{"num_hidden_layers": 9, "hidden_size": 512, "num_attention_heads": 8, "hidden_act": "tanh_gelu", "tie_word_embeddings": true, "decay_shape": "linear", "doc_mask": true}
Each number is 128 + 32 x the weight over its row's rms, rounded and kept within 0 to 255. Layers, rows and columns count from 0. Numbers have three digits each. The size before them is the row's rms in percent of the matrix's.

# layer 5 MLP up, 2048x512, rms 0.0478, rows 579-792, columns 192-255
088:111131092102107176095095165142120064110127094133069100109093115197141123105142139073100108124109136182154117114196144112163105141136115160150199162101163126083124152118097074067174088121084133
107:047120130075141130130100095119129077195118127092097128135081134183093097062175126109130143182113156146095169099171155100161132161111128151139050147081127075065110129128117128152110171150187089
104:075098110129072150142111158120119122136132084127082158102159197108129064178138179097131151118123177101170119099135123118140128117105105113119109173057123153154121092165165142097055210118078098
074:115123187074098100194067135191138109172135156093124167136138080139089117129159179128102129085145104078174139129127112125171143146138119118155160160133110105091130143131080126179082121123143141
109:137128082095084102134109094148113092077138123158146155108119147069117127091149132047128149124106158148122145066168107139102120140101139068060131100112150057097096143156088094195111110146172163
083:083118122071159133194126140107102087090158119124094161091096092140055049139176147112113117059118097099113112141109116110160088126123111141064144171083169065144145127105153073154101147166174100
096:125115145146088162118100153166140156120152139083136130133142141140154132090135117111100118128142129161125118085123125130163115137103185150039115089068191198137121149141129180093095139050118109
081:139138116132150104133179111174184138195145141102129079155055138089138135101133084125127129142130132156117167161131124120146078169101092148113079129229170201153136122133161127132126122065118117
092:177106138123131153126124173082151130169152075184156094164127119122129127138108132084149106125117116116118195111129085141115116077118129058151098107135076106141135115112163106129139143127147107
113:149118107086140130095092110123168092154199114140126132152127139096184150086186082138125156159087089153139104085116125126083117150132065177132099117131131117142135147116117137137134178142118105
105:056120187117173163125098147104184100139139114139143101123138124135149148147156145147104166103149107170144107102071156125126099128122068135123140158072152117153104113113110196147119166093126141
098:134168138116159179121102157169174084151134164082107170112124154093130070103173154098134135139119136099198082130150116143089155175085143121094097166137166179098116142161119151103107136112144148
089:046148180137080083170177074134162152094152119183133117135075133147154139158178072144132138109125130093115149077193164091160060092110135098112069110169151151134136092122067127168184182095091147
101:148155131095151141153109120055136106082093146164149078039121132105152095127154175102150146141145140063151186116215079097109073120135122084105101140141111149094159089062122145146110141066182159
080:082136169095212159120100132119118114171122107131102140089123084170081111106174191116076087111121065182138153139121079118081131140071130201165155111078131079136119199125119111116108196128170040
112:166109178181147132138161133115131110139122093138134148136149124135086121135153185040103115113144103061108147093176152121161144191075096137127166085089130049057136158134180126185072109156104095
101:132081153101196134116092183115178168184142163106128110128094144128147149126171175106105139105126119070120114115125090127106106097116162079091076145122186111108128127160131171191161124137125175
101:087104106104124090138134133141112134113176152113145142170121155099142134147154110107117218128073146152112141176139112134160042138138116075130150092085129054099144104067140107100041153144104117
102:115145120074116149163073192135143130136145160153132139057182080133102068141118083086176136124090159124136156074137142097112150127124174134134098115159132134118135094111146146188113180107169055
106:145131087138137099186131177136095158126143135174121154102173086166181098120150103126140212155120046107055153119164133132174171061124110112124096099131138098086124129062158142103131198131148116
124:186155087153140127155091150114107140114083148127117123112142108163094122104163139122140110141077075142125165136119107123097106152184076131118105087085149062149112140102159106060157151074155071
104:124158147092097170128117144125108189104176161163187098144159142094107085151124130137158088114117165165154171101157151083134063143127171137162107094147101146115152077104122147234112151170132116
104:098099129088146127151117128127078137117168155143100175098132170156084096170104126154172113188068138153095113129144113101113114113099116133096100147165133069108138030174146163133157145133150096
096:114144138196168133104104138134166069072103144103088110123143164127088073096203123135160102085088160164093167131147087125108116112194137127120141115064117152121147127081213121129128168093088150
100:151125135115145244119128090133164126169107104144174065073111088158109148169120165166116131141124132112109169076109171069114113137142128127118105100071151112096144144070105175140092087136102153
105:135138101095165111163102136110116072147129157109126142053131080153100171142171118119154121157026120101043160180184150127123066069173150101110148150106098125150129146159137128193071183098156147
112:064165157102131102123127138082119143181166108075088110127149131124134142120207175109120154105128110118109174125097133099154096200127119121117092079142078050159136124143140109130140119167137133
092:124187161135138192144158089127129154109128121143111108137158158117125139152128168135168107095114139138089200092107155096132054108130092150112129120089105129163107145105117127158116176166158117
100:140168174106128132112090145131130162119151101125193096117139182119120073097145081146122094149105158125134114115113124142115072142125134098076077132098091168055093088122069134148088180147114123
111:187137159085127164116133169113129099062182099154175104110126099128155078125094129154182151084123146173123083063095131128115148122111121089073105131123065156155135117095061177079121127058133100
082:104155134137143157124135123162175119195116134148151109133089135143139080146147077136155055194098110142132118054173115100088169141078113182153130143141106205129111157119060161152097134091114061
097:085129094112098110123093122114106085153159148096096143123118137161049103038146108102126149159085078171210135033115121114127111184067170155119092092137153115168106162166140174121110137116127147
078:120124120123180151152140057084118153170148088140112060122114156196166173149097086139091146144064123172065118138154099131129122134135118162094104092194074125117160148147144132109118134137148039
080:153103147125091169184109139139131121127162066147153173178154066137117199118142134091191174067115097100142110145163070138128143157128117154075141099139173137160135125128122126154104198101114102
102:181129168108141178092138176096169122104155146192129171110127122109186139156175118204148102141116122107116149153138155095120130134094127091131076140086141104090147115141131128133122110087102142
105:087135166117170121157112135083074083095073145108102153074139157153061098128167141092152086109080113114133153094172139125128083174076133079156150146123157159078121160107180089168118111165136090
091:132119121094148104111087139144162092120139164122147129170160099092122091120118130086180143094125094106140140099159097163102143154170123079107131123179090153130117099117144139140086089114093130
085:114133155128158203193136126072179134139186108072155118163102090117167142079143130156123130060142116128172103142105144118142105151188126166060137133099132092107156110165099121165155207144097116
090:130105127073116139098099128139159085153130105222089175133120150135116067089153147141112147193125185130116151062139237140095119166123102101131062183148094126150103103176116127135116138148135114
090:152150124210097102143106154110187180172138112145142070167112139183136139123173142170091106087120106104144147097095119133117153123203097120079133104088158127163141212153138146179140120129119153
099:042123112190154173176143130142097118117139141150059116112117086082144156115174174111108144106185135119165125126156135093166156187127120115092172123112131141138117111151076119079144180046125103
102:126129136137146122123136157119120124154149101098123107095181122125125076137135153134086174175177163160136126116117147111147119105194043126118143133135139075121125140114120145133131158136137129
084:134115146177172156140112118049152105148147143107151107139088162197124131154134144090059147142149139117146153126157182122121128142100086097159151152148156049148120158174146141108160119100114133
126:124144138160120169147076174146162112134109182129088181122154128081120098124117131101179158112054127148185152142145087114101120096164133150119127135126166128142122111123113123136150115124084091
082:178135154166066114152142138112092090168124123117133091147098130113116116181126121128166173174109173122145156152098141113147085183187109107100088126146096091206130103070170199101131122035149194
089:081091151091123134106144107117149102090155126134106103139125148251095094079097129090174125093117144175152136081117101125111121191114070140074112083079117112151145154130099135169163070115088132
107:151105158091111140119088151161147109126169089122058198183150101121160049124146140102108159124086141104105129122105121089145089130110083104161139195058167127135126099055121137127132122115090153
102:063144140104174132192127092062107085154147111123126121105113124124156100126129162085116108081144176204107112113141168103167086172129147104103181112159138149208125115122134134170121200126151109
101:186133148125094183126139142143095081082142093096100112126092102102085182080116124115132123197093167103113135136183153120159020070116102150176169138076149145031142137083169157127082134152101131
104:150171144107147104184116156133118184105153157143142102088159148143129135176144124065070156096093148147142140089101109097128039116081089115112123161141121157098113127063142123217085150100121149
101:075150110124170092161130119103144109186129107129103084127121096152138136150140147070101170186099104135133163178199167103165137139132041133067155165091124092106150138149204125077155147084129106
101:120111179142131124133137109097105114138098163094137096059199123112055202118120150194130150130157159130165123098150157130173123063137106158113094103138087128181119182105102148137107059119125122
080:158165104215130159114139151088141126141114144178142138074095098144192105152105185126125112150134095109154178086105140127150134109085176123116113120111109130114167130136088106104134098086132138
109:152119179106134189137165127145114167123179087215198037158105102074202132121153148137170166155107123170139097114135110079117105142057121162131112076079061185172146107097100158180131152108134118
104:117134121106156093148148140168074042134146145076098169144135079054165104154141153095107131138117122189120134141113117083109128163203044139126192193090096088146134117154168082080071150146177115
091:098126128176158162138127135100082181090115143169111104061128163161108072137134158100074168079147140112173177153147179085105139138163151095110074144169084136143159086105062132049110145127174127
085:107121162149148096145095091087162066158162085163084118132130133228131154138160131151083121121058150121106150148206115137172160106114140159147127132147136116112112188105149137149130170136179140
088:103157140120126189147145110073142192169086123113143056140114127118158211110125130112151117123129144151136170115126031127095099163083105141104161092152141127085138104130140174135180097123185125
130:068193106076128148142083124152121107126170074112135108115094189064171104141168205155157149117149156161137093143121109108107130130200125124088029168098143065160140217131131115187076154150119136
109:139116116084149113198127180192151103075129166111119147097170130104092138074157100125160119125118127220178117123142095110141169099101112166082133140134103151092158130123143188143084164045102078
097:092107114105183150078137152072128129111098166180129122123101201080080146141157139103084100136104132185183087103155118106131101154122133135124150157127164115140160106153145143139145111103192095
099:150123121141150141183136158093088124084147073191119068106110123096102121084174146112129133161100088105155126040147112078092102133124123119134119120131140127171136106174132135144135122158121082
115:180117183092157142138142125089145141114106112138150131113109115153117174146135209130176128099108154110106165126117180114101097123119131092135100102138093122110129110157171121156106143175076135
107:072140112188146089111136143110127124148117113118150063176142210135112095108149135146134144126178142116111230162130151102138136205057091091107127165159120145118118152127119134141122140082126077
102:108114143199087151124086132118153136145074154200105120100129098127141095173182210140129097085105133166093141097130095085118144160097148077167143171134092163201148111166123147032117201069178099
100:116173126150122178141111183080107101133114132237115070080136098151121084141178114112127125127164066102150127094145166138157146134150094152126091083136103124139165167122156134138156143078082141
083:135119089131116140204112136182131162103117117158148120130080153091164144114158122147152088107142109071109098113130071116086137150149128084081085107155107126125124162134076146125123155089116141
101:153136103126142117129123144145091100159138103164186095139172130149151025141126148088190155155183139187107112111122111136065107187081112144118072119049099121143124172118135159117111088112104122
090:144104171120107073117092153090106110154191092111180093121134136142135141116154103137142128160098124126154154157132190096149133204087146117165117179155121097109156139167097125137141116111145134
119:080101129130109171145097124132097124123179156081117116118100146148171153205145105128159149124068163169133138113147086115126079160130098132058109173126132153137107147093095127119120177068130155
116:165115159109091148130146125127107119144106147150153127159109082114159162169113151164137191132104111141104135106127138113160144175073101115150158127105060086093141088052077163103088141068162097
127:128174123133098155138144173113117106110114130207122081120103110186087130129164138124128093135174114092133150111170156141167113132103081161104140114134056121102111174125122116192079149071084124
082:139156117153147158117086128037081177155152127116166050112118114152133130124083111139148100119144130137087174102114093126102136152114139130100085074064094136107183143119126190073128106109144094
099:135128150070123200180137141092141061139128110135119130128125125113154096142102092126108109157106161112128133144177181118119137096176115174082125157128077155120129196101129128144121127131139116
089:086110142084141154154074111078140091157151126177081146181150122172117134157113115120146112086079092106134114087124135121118117189175118134107156131158070086140104119028127119138145111093160068
078:067115149118106140115131152058157156147157165129136178073148139147173133175111154134122147112168187107160086133095142103149097123062105130100097164126123137136113180165115120147161140172131168
123:070125122136129168112187118136127087141173094151145172146176146133115142091147083125123131192103151133176123163172102116138129117121130151067148177107162152109176095162145077127082153137149128
105:115135108124172112149131094145124139140063151132137124143105165168096099162138158135192140113117116112172131146156163107113003139109111148089157096154116155125114124110144078175138145171148152
088:096148131081143095186126077104089158142182126145121119185127141171197106115109090123113111148115109088146120113201101126121119194065144136111087139163152144142103103122053143144082118108173081
098:070113145161119170132134147083174128176095162174168046123119139169166111156192152108073155129138113100172170139180149087126139140153085127080123116118138139121146148078091123153122102087122105
111:088127127065195149118096147156147092116150153115137124076132150063076101150127154136180164189099117158143155106131156115113095105205054120144119151149161118165124166150135122164164182150119121
110:124108137159120179174116184124070159119132130139190148096122128100122159122188118100217150112142106112121093076076143091120089084136099110073093122087110134165109199154123141151070157079098104
108:127124133125184129132095159158109109087145148142089127092122096163083084135146120087120108155083098118117131189121113104116158146137169108127155178161121181094135082082143056121107144094150089
098:140142089092105116197116173149136122136162198144092209158144146146140056177176132094139154096131238074115124163201161108145141119160154100126129133148144149129144130117184083184115157128099165
115:099131088169076134142081131136033190142155134108224128113173148116134137128136149079162138137165129152150210135183155117150090066123126139114102072126085085085118135108096097157104128114164098
091:098162120087056151113171122145139161183115108169147090174138148164167156093131118120118148146174147168132163097182119113126137197068125141190099128087073150115110129116075229131125088136142114
106:113127125118093179154096152089087101117141063201162053134140110143106146169176158179116165106133101078125120048138169141169139166152097181101127101113111087130109182144123120116138165056121114
112:024106204139144098137023121108114082115149086106186128136174190167152142155163166129171181095129103088101115142123112111156085138094057109049108158147143057114109147117105147132079165101164112
090:107084166104145102146109130090157064105227182111178141171163131104143125123106146151141129106108092116138089168153130131160080140166115068077154157146164094209171125158153118151054133135109160
115:161164126150162136205154169132079163101086137106099102071133078171152103144117155117108149117135077140091134199092161115092144174101060151119109052081028131087133182112139167134121117120171102
092:111104103110150169104118115035162111134145092175088101079175129130105128139166176108131171082110125085141168061128162068156082099141125079101083158128133107147130156096123120093099110102122136
108:136140131162156127178106141124119100110135078087170085122130125103116142080157137167109153142154157093132142116113169112103122116143136131083068145125152107088114136187135127116082145140103105
088:139162147112066141122148102130075159172087147123140086066075126150141100123116098153089124113120183139099220126151109112144054150060105113147123109167128157125107100100093167161145121112199153
102:138151197117144181113141161128119043119111134091061161031180114180098157146119154107169173152073128155149135189127153049128124170184199131151128122141075113073156165128190135138121126078172162
097:104123155124185120202118107109125071104123133161139133107119161152134080174124159127062129072145145122112116147134150090102126197096073158133089150157113127165156108134102126166098124119144132
100:107143107100207115175084132065093168143157172137154071105162171171133161107180127130142101186147086111151105075108103146073112164116093149089089081112127096097119131118133139135068155121168117
110:091116135125131092147122154138178109132111081117133151117152125141085108076176098069098146107121137218155135116105165115132129072124106195124104115084172116144180130139176145183103152128120167
112:098138130115107158123064152092125065130052130124133136108151163102149133125110144116122130157126102120126143099135154133108160177173143127054092136020132139113152174130129114121108136158109137
077:071092122092142155158088159092134060125157091140166143069159104106087076117156169160170171049140159132149080173088098120145175142136132082094132134078123102149164142177114079181063124087120078
077:147123126167079136177147108145193151156100119076113117169169136130139133095118126158180160118129130089157098125143110127169076142066100190093122115149139165121126114141136149191134097141122085
084:081129127155034162100167141095101109137105058146144099097103131157086144126148075094122149158165117122130157105136091091152104154168113111102115123123130099083122119145134096123101191053116120
101:117142120136117184149079189117070166134140101178146085116087153114099146202129191188112160139154130143090202109107137055087062112173150117139103126135074121125090167083169148175106147123101122
115:110169162148108168120111135115139148085146132119134135064180111100098189161138112121152085096112078140185164093157140132151059142172126163126135069105112089155144154164135198147105164137167082
099:135151152089134142108118123111148125103124135095200147073088137160094067105148113095162144164096183150110187072126144087105093160103123153120109155085142154109136125058104172154090103130097103
108:126123090099104144177123130114154087194135172138138088136110174089133130147157170134203142124142109093106135115190069125112090149123095117088124075121116122120123077170072127255104130132111159
113:117125125139159202177098179106066130069136101122104143083178135081113143142186142095178149147054078136162119095164083118135114079195138162138109100115090085116122120071123149170143150135206107
096:084104143134155156189116113105160103174110207165133087154123151154111116142196128161138165105129164148120142057113140130104170182083158161149062141118146185144119101132122123077148147091104128
120:118142190116165157136114089094107102196100081084118114109160101170102135087109105147115144114119122111107226116147141092141132133077138153112116109108145167100138160100111172090120137064187142
090:119096108142135171164059127153159070158119128154083121158113146092087095116158160139094126051150121168198109132075150115124165196104128171119080096130155131146116112145083169091092147094114061
080:165117134123108108112118112125126076149135104138162099179162179140084069141110164101124105070146109144115119126112165082115123155113114094125100117137154111169112105226150235066198173080156165
115:125138126147154152126165150118033131091197153184148128103165106119095167112175131194139209140133153135175135146115174086155090112151099149138139095158100064108158147170094089183121133162084128
107:132127175133095125099072164094148095093133135102123103165131129146116147107123099128119129139126165143139132109117104093103102120191134151154102159118113100060114123095178189117147118101129105
094:145192195140186156139157144090116138130164078152138103064133138094162174118162073174110127107106098153156137086128127130123056110090133205089048053089084110141126103096045161134146165130138139
111:139131127132101109128171117164119044143180136183114109141187184037099158080166123145109142135163118160173107110136180118141122091085122117106127130112137140167136171133139153164082147157109073
103:141143155127138116149116197118154165149109101143179121147141132052121177082157165088087117104113100121169129089094086106141130131064121096131134136033151110124106138098152131088139181084157167
115:119161138079095104126183158134113096137085158146123046125135171091131083102113170140110127166176052110110149103142182150150136139168113136156122131069145138096095179105039171082079110114161138
096:122125165139129137200134148125125126134090144127102114115142031164116112163130124164142137112036118048120125112141100132166153173128134115082100129122175180156152086092179154140076138094177146
093:107118120083117155160125122125172064175116125140062117078125095165129135098150136115086156168161163110150187120155099115138202175153136106114128146147082152081138167105089136168168141059140089
078:119074101147113104241092099148136101066136025080086124115119116116099100118162147145130089096130159139097130132113050116076145163123138092143098138126109107151055103078059141175078164071087152
103:138100133080116201120154102111134081159144117137111120130106122173102097076137190058106145160159143179120131183138109100141111111145108149127179132160127093124153139129138122151166144190160080
096:094154181100140178102110130182041159122138146167121141098148132130133030108150111071139138138151140169181125096121128098144120141160103131109148138083151104076144085102144114171134201157157084
102:128134113113182152194130152132072105202059117122139138106114132179136109202144161148103160120102151093152136125174112111117102151117094107103127121107128175157127125092095153110106146065151077
108:122145131105167140166108100151118154149127165151070125122146128139152088113138153076132118113188131172059178114109094116094115179104100142131094146116093172194149072152118128242156165143199116
102:104127158203104105160106112076149140109116168131110170119178142171146124155171142079172130065089164155158138150170086082087146113075121100110180135121123131107149089156151113192100184117124113
116:115112169156192181122146160140078133112103123109124136130105134164118113078143138075113192097082132216167129131114136127154149167127058218105136146129111143095139146132144150105154109076070088
095:109117067150144113144155078164108146119151121162118115167115166143133132119136179079197125163148140123117168115227142159129160076133149101101122157142074150093134112131102078108153151158149136
100:096150185153170119145061149183121102147139119128146094137141178049141140162188156167118117079107141126174122094101096139102105107063144113130095126129150120188125079182091154178113169099137136
086:139163188128126133084127132156109104116125187116138141124166138172105165125142103113111138134116070116103142151145134110140106130123139103108143084108134076097174150086132138163081129102128096
082:143133172124137124127121124135133161153095165131094114140170113163174160149166186140186137102119193137074161140164077137132115085087131165113108154128110111073157120134167131133155159177152155
087:126108125092057068102150106141155093093150131163127147127122167124127105131149138136103132147146139117127124076125196107106143229188105106165107185140171132127151100139130133176084130066098087
084:130140116177196162169142140103141111161162150088088088132176174130126149114119084126160139136161098150129163179140049118158143141092151117131121128182063102111133176156150145088103114136178074
079:071118137125165121169125102165125096068100075103132129113124132110064193117158136105136108083139154119157115119175116074045100155154114142117174118152115092136086116087104137129113129126100185
090:116138112123201124111072186056126138130068180121093133042149163136083168122100173138131124140096163125095120143102086147125132039153100128159143144095103094091121184115109134157114106112086177
101:119119109099125153160114122069146153165081109099066148077137104202141175177101149101110125100070082106122177159189119122129075098105160130132132154130157106140119174135088137203102155154169151
105:099134141127085121100138149124183096169062114200116189149101146134095083143113112050099147140090134107115190097144213091140146124098070137163096140149127166172101156159146188146144139161156099
104:102129073140114084168149144113098073185064146153096162139162112175101063100147166092102126150122114144071174136129155116181148128155089153136173149047136135106148223166150151112072139117051105
105:123137183128185137146145119129114121149152134121164096129139142114143152134104122163133102120165131062155121121148138082152094121128175131132092066188148149101129112101095158140109054118125154
111:102132095152140150196123111070124148091090191132119157112103119113103129135126186144198084173108124105077143044129098120109036082211130156142110133091130076142118123091131120118098144230145159
096:118089156103162204144028185081188099123134121143103124081143124131097172111210159086138174096112092134192097114098162126087162151180101113146182163113110096159127118182127138169171126135094092
099:135098130075161101127118142159137091152102094184136085158095149102100060178154114100100083144129137066149125114175077107103112153108138126095107122124168128154120136132120143146103124175138159
099:122150149115105106147117150087109106104130166134126158088132194126101162034126116114203135131134090217124115080129112137138137147117054162126113068081100113167115122109166147144108128085119112
111:148146123157156146163133167119110105115104135077144144084124124102117128080134102105202151154133184155118147136114151146133087202133102162131126163107105127148120127129183117164111095070093142
081:119127177079148104148123163149148179157123102166154145150177153165140146159139149122137121116147167122147133157147082082105096176126120136111124101130115160094134164149110190168111096177142106
099:110114175140117112118124116014127155114167089114145111078125119125139151159099132133200114152131141138114128101171177105100099105144160170088126091091135121167141122111143141117111138150094125
074:127052146116154110120155119114141172178084162116095169150156132151170092138114113116104133148140123060082107131160126082102153120142117150113148173138128140125044119132166098131139132156097131
085:174111129096113128108106131084100131075123082168169063080123085120140163115164156098167085152128131098142150098147161123140035105156133131072151090098133071130130131193094107180124157193122150
102:111149157154152176141085159143120179085091100096187062168125059136105108109116120136122136110149147169156120095109103102121115089105148132099126117119122198092128110090102153133135110089165041
079:100119159141107131181138117098138090107147081142152093115101037105113129139163168145151126043101120083083142111156140102133071099128126105095074106123158126109092123095072112142126124120118146
097:147120147132078116147106143099124110201141131122131110119130086176123122156112143075106176139075128063105166107168107077163113137125146129106114062107125132143144118090157143131100140089162113
114:175123082112153125124099177132126088136108188128077149058181167116094127065172159097182112105154084143146255107153187126121105100110109087145145152096095122126117151178095136222110129137031105
082:074143119104217121160112093094112108168109163140108135055183138186101195111135100174096157169093092156119119102128152119081125080144090101153126156184069101139128121060108135112122142169137058
095:175137120159119121190105174106082100072056188137127128142147096125174154117095110135209140099156112078135145125128122117106068116189149102112095080066103040152124140119162127148165105118119144
079:064111155143082161113137106132166086108093113175133108134165086178071141099156172077125145092131153134096174062126165115146136135114144095127142076113111113120071122117130158196112116099119186
104:101130186111140102148135091130112124100171138124104096171109142117158131180117131170097116102180171086157149090144145092095117169130115106153123171095183154140123070105089133163116141110099144
111:104124126104119108127095153087087097128102126098113133067162115116117106100177112121183139146079099132153146189169142129117083108198121141180154134139138106125154097131145062148073115184166123
112:164147163126159148145043172142171148119139104123099127104148172126086139106191157082053161116099077162170110083185035099078151103100129153159148121112131154066127150062181173150155160099135122
094:122139096157164096130073109088179131194176130113128069134133117107112122099182140121124192150111131095132195076118109117097145156103101118127120105110144114133110142212095167112043121052158155
081:084084146138174079106111163118192110164139147054118108091169077145122146072164203090123177112127134092176185111110138142125122151112110118139132105139135085073110117179078195150138083128143172
110:126149072192040172137153179099138165143151125180096134094140182150078073112145097115136143150198093152140133083120189140155108091121110140120107104143086076133123141109167114151139141072110130
093:169125130068134184109076162095170107130211115141161104093107093148168164181123157088108171156093153148152130150143125082127155129147127153151152160116144180116124139158086071148135115098105166
101:205136130059115163135102178061076130098149064169142075123168088093150104216106111143125122116126115089080140096170155137134080097166164113114136158074096139073115139084143097145104135165097155
089:090067104154071143157148133075159159140101136180142173183166104121085111179143164048093170145170053072159189066219170101113111136126117136087144105129150069176114161170156144077153134151126143
108:142118162107157148142121123180120146190140140099126113135146196139153153121128125098155203128134115156134095124114121111120122136107112137075137139155138191085114128160172173056109196113135125
087:064160151085100141118062150128143125145103126134073125073145114144125196127163126140122123133132081146139139089103069098115132128118117112125126110050122153130118187117077160152122116143187160
079:122178166117114153147114156094085145132164116149179093156170153130083081154165166069172153108116153200122131086097169105108111123132143170071107102055089097110163158142122106132151105192138116
096:118134191113157105130152134118132096171130143112167022138133123116065107107153140106117143100095122075114195148145132100173141157117125068136123135206083099033110158126108149124116104157160130
089:189145135126150177135091212080147121180179194093135159097170104160150138139113111140099185114157120094136108104123107122085158153094111171085109122134149143072149162109181127161084082096164111
111:081106108154143137135084124097076183148219171133111141145188141143125098142137138126147213125117163211149154131133207095144125161190093169107191158167138123143128137145120144185116163091095078
103:138147128155093095154112123111158118150198091135147150030196131135113155142173089169112116192121160161094183168144112095155157079159157157124142211127145150118150152160150134125157180136105110
120:185130141122108116124187166130130101104139139167126119112157160094142150096135105136141160182114101138125119129132144078128113111066140147118130111097082132101141114176101157113106182111168111
082:128165139107093194150083151133068113151142138172128162191193109053064135085173098112141145151129070112097133128129142120160088113150122137099129133112121144129140117123128113118105120141130127
084:145105119101144192175133175174119140249096091182159183107158145166152115142132104091121146164132032072101180150107116144139177129116108144115165113148120178067140130100135103168175159110175068
097:154095179154123142103151181153108125154128143163129110138153117101168133170130136120098138089150117086140160122112168100108107124103144131150147155132086120134125084145108146149139125097067137
116:141142130067065170125149122138104130132164146173126151099154117151100179073143109080168161162105095123162145075091140117108093114162059165082077078105089056144138119097150200151131161128160137
093:143119119129133150138166071119135157147143097115093118170089106151154192165127145120137099183191169122086127127117200137131101178125107156114116099062071168144142103134073122161125132155145120
113:141119174116173203182088177185105185156062116146134170068093188108149071159183111126122119172088095082124092092099186127052167131050072164103052110153068134131100087126117197090157131128185091
108:169121146131112099138121081124090102177189058119099115140147091111134151125124095145146083100141145077121095163121109109131107123137128211149135154116082090166143128108128101103163153141159151
098:080120127154113114094104134116060072083135118125098101068168123138068149103141157193155141171084190153158203121122088112142103105160086174154104127087123095142102165108114168121114111155132118
091:085156148138092142135118131142157115156137123183138108154093122120128123124175213109135162119140090156115122102140051108114090145134130056075105122078147077098118111103083105172088085123085130
088:084125115191089119149097117098160156108124135109114142106120115116117103123185122157120139174110085089128147104107084121145177156152157113076073052133151137118106052174093168090132132108122083
099:087126124140143168130164090123120108157184110086156077049159115140147111166118127106123152151125152138110128061088198131160075092124073118111057092122153064127153189112091135114074175103101111
093:140185112134092119114159111184093181092095132181099135106068211102126073167127130119161141190132145094082125108183176090129116106177123104134180109072184091147109097078114121137172139143088145
102:093130137145125125119103122115164136142142184225130122124136132073092184163145139147084155122155056143127122095076148130147166148102082049142155119139117115132147130113129132091136127140187114
120:094172161176180199168119130130011103083174033137161146103103176114100149184141129066130118138130143128122114098148174126131094093090084164063130131107123082160131111107136105112134151125104084
084:129072124129158121143087157151096146118144107146085192151106119132037168117199159108150110118131172114114151120142105118089109114107148106139109131130090115166084123100087104184141153114105135
104:172093155114150142162086120138133102137100073125098128094150102153135125155126150076149080127141108093105157200148109081135114119141141144111122112107114114116119158118212141066089201145111136
106:176133163121147119110126141110160137145125144142147134108169132085115091114140128121157119124061161162120158089180162117150185112103110111101219084066142154100158131140094160094135130084138113
098:156160136140062155153151153132150060107139115097132129140210161127093158100197065101099157196124150088133124122185142101136117110153145131096128150111137196082138133094149149158116141046058102
077:162124219093187150105124139132174119142212182094141106108099089125084098112139085111141132075109125143120126136158193097124064134103122147123092126162071107108116026189168171227073088180113086
099:143160147105121136142130119077133175193170154148116075118136173131117130148147169117112125140074138132139184125230085093151065152097146142170123056126124110086140149073168197120120139148173149
089:141126082105109098152121149165175092157102103170124169101110122094160106082121142167112132076077150085099161089203075130070150165128133090171092098143129136171136136123142156224133145111179132
112:061129184178195163131140127122098130087154186147207153130149142148119138146145115137158154123093093145133100155101209091140126130120147091104123029180136101088152112107087117188096120142152092
091:101149166157133160148166102101106149123159064112211105168078123103160095121125110141119160122148149097126117128108167123203106105140127181124132143102142133136158105106096136137114184131123086
100:071111162108139145159104164089139163099102091158166163143140134120074043193150139054164159094039128129139124024095095104104167169114096172127106054141100122158140161108143158112123129061146115
104:111121142169128148166099145104137084139091060140074123096100125101111093114128194070129152128146123144147190163114085097165130125161142107139155067095194142161125167148166109156088142120047092
101:168093148120169114144110189155121082162130072162090153127138125160124084142112176128164155127180106133114189171150110095116024111117120163117203153110112102145094110105136188137138155115132058
095:123138115132162143110132150105144164131145174117140094101110139163142137130102169096129112073102057120081174119192062106148099179182124089108178089123161141147105145141127119184075124106135113
106:112139137149142162127118123116093067099185099141098143110155091164071203158166126137112115136104107155147154131142174112131100064182165173110119129108148071175152088161119094127145144162141103
078:067118140131119100171141080122083094102113083114152118140100124156095147139164087087114091084164170150106108110154113110085072111112173092151146162140132147179092088104084102086116131123083124
124:169123172118178110145188094120097103124096123131118060164092188098132170134255172162122122092160131126109178136127134089166107190104112084104116164097125131074116125118114117094159133081201129
110:100128150107128127154142131129142145143114113180134129136105081163077113157152141183098084136118108146088136201156081065142121175127133219124136115145139177134148155153128151155113120129127064
099:157145163116151164104097171111148130160175110148111106104128094153125119112135129168158118134134070087142116083111156103119114138114111139106127118188113132173112098139136188121107150086177161
110:150150171101131134138081094158150145110162118118092119095094100113123138121166148119120120105103109151190141137209089138114143159102143136117083106134139107136104115141071133201119143130157121
099:072132160112143130120101111179150130124116084125091174078135147106152094133122162064104202091087165152147151150171163092160134113070127115111159132161141131074115138148165077157101171107123097
103:173149147048155128115131166159112177083139123158153099112113177138122065094126103121135113114102135122156141110176106144132091123078118152088143119128159180122141165131127186174065169158154094
095:084175154066096126142112101139107062177119125107097163131114125150163124097137126113098154199124097087108086081129160130136140138176066163147116128060094066116131159085118134157121144135147162
095:122151112091130157124118125175147072150170089148138111119136064102100155117165116079134096085064124155092124145108098131141095169088073131147128116085115091128191121209123092124098123102068126
094:075107175045102161117095123133090135123139123135147087126118159112162118112135131122128113091144160127153206164173161077125033153068104117067145111151111153125123076098057147178087111085139086
100:151142137109103118153157164171096121153151102171165021163107138109125165086116112133145150153188108136133136142156154117122090109120145172086125067105070053114163141073113143142112131123095121
086:116179145157135178104128151120131140151110136081148067111128131121135170145135118087145120210120082136120155102132094110132148151161084177160142124099105131085153173144111121100115136097160165
105:086118190103125129150133120129164124116108120131148125137111115171101043140129170075140164135082109113169123069166061099097155239128087135102086136128182149102135162138154210167156153180163116
099:137139182086112103112140166168141052134174085131150084135117182182172109120161113109169189151152093107186136162131159113111102171116111165099097118165079112032127075092067166123112114169127082
094:124112083123136103158125114099105154140186075074150106155141091144170065070097106165141183128164161126065109146141156117165081126123154140129080156134096125123161073144109170191123170147134141
079:119096162149152127196088101131093151091142108181147080126106117162116092122157161137180092088142107073107120115115163104119108132134163118132101064110093137138094098096106148157107168160087173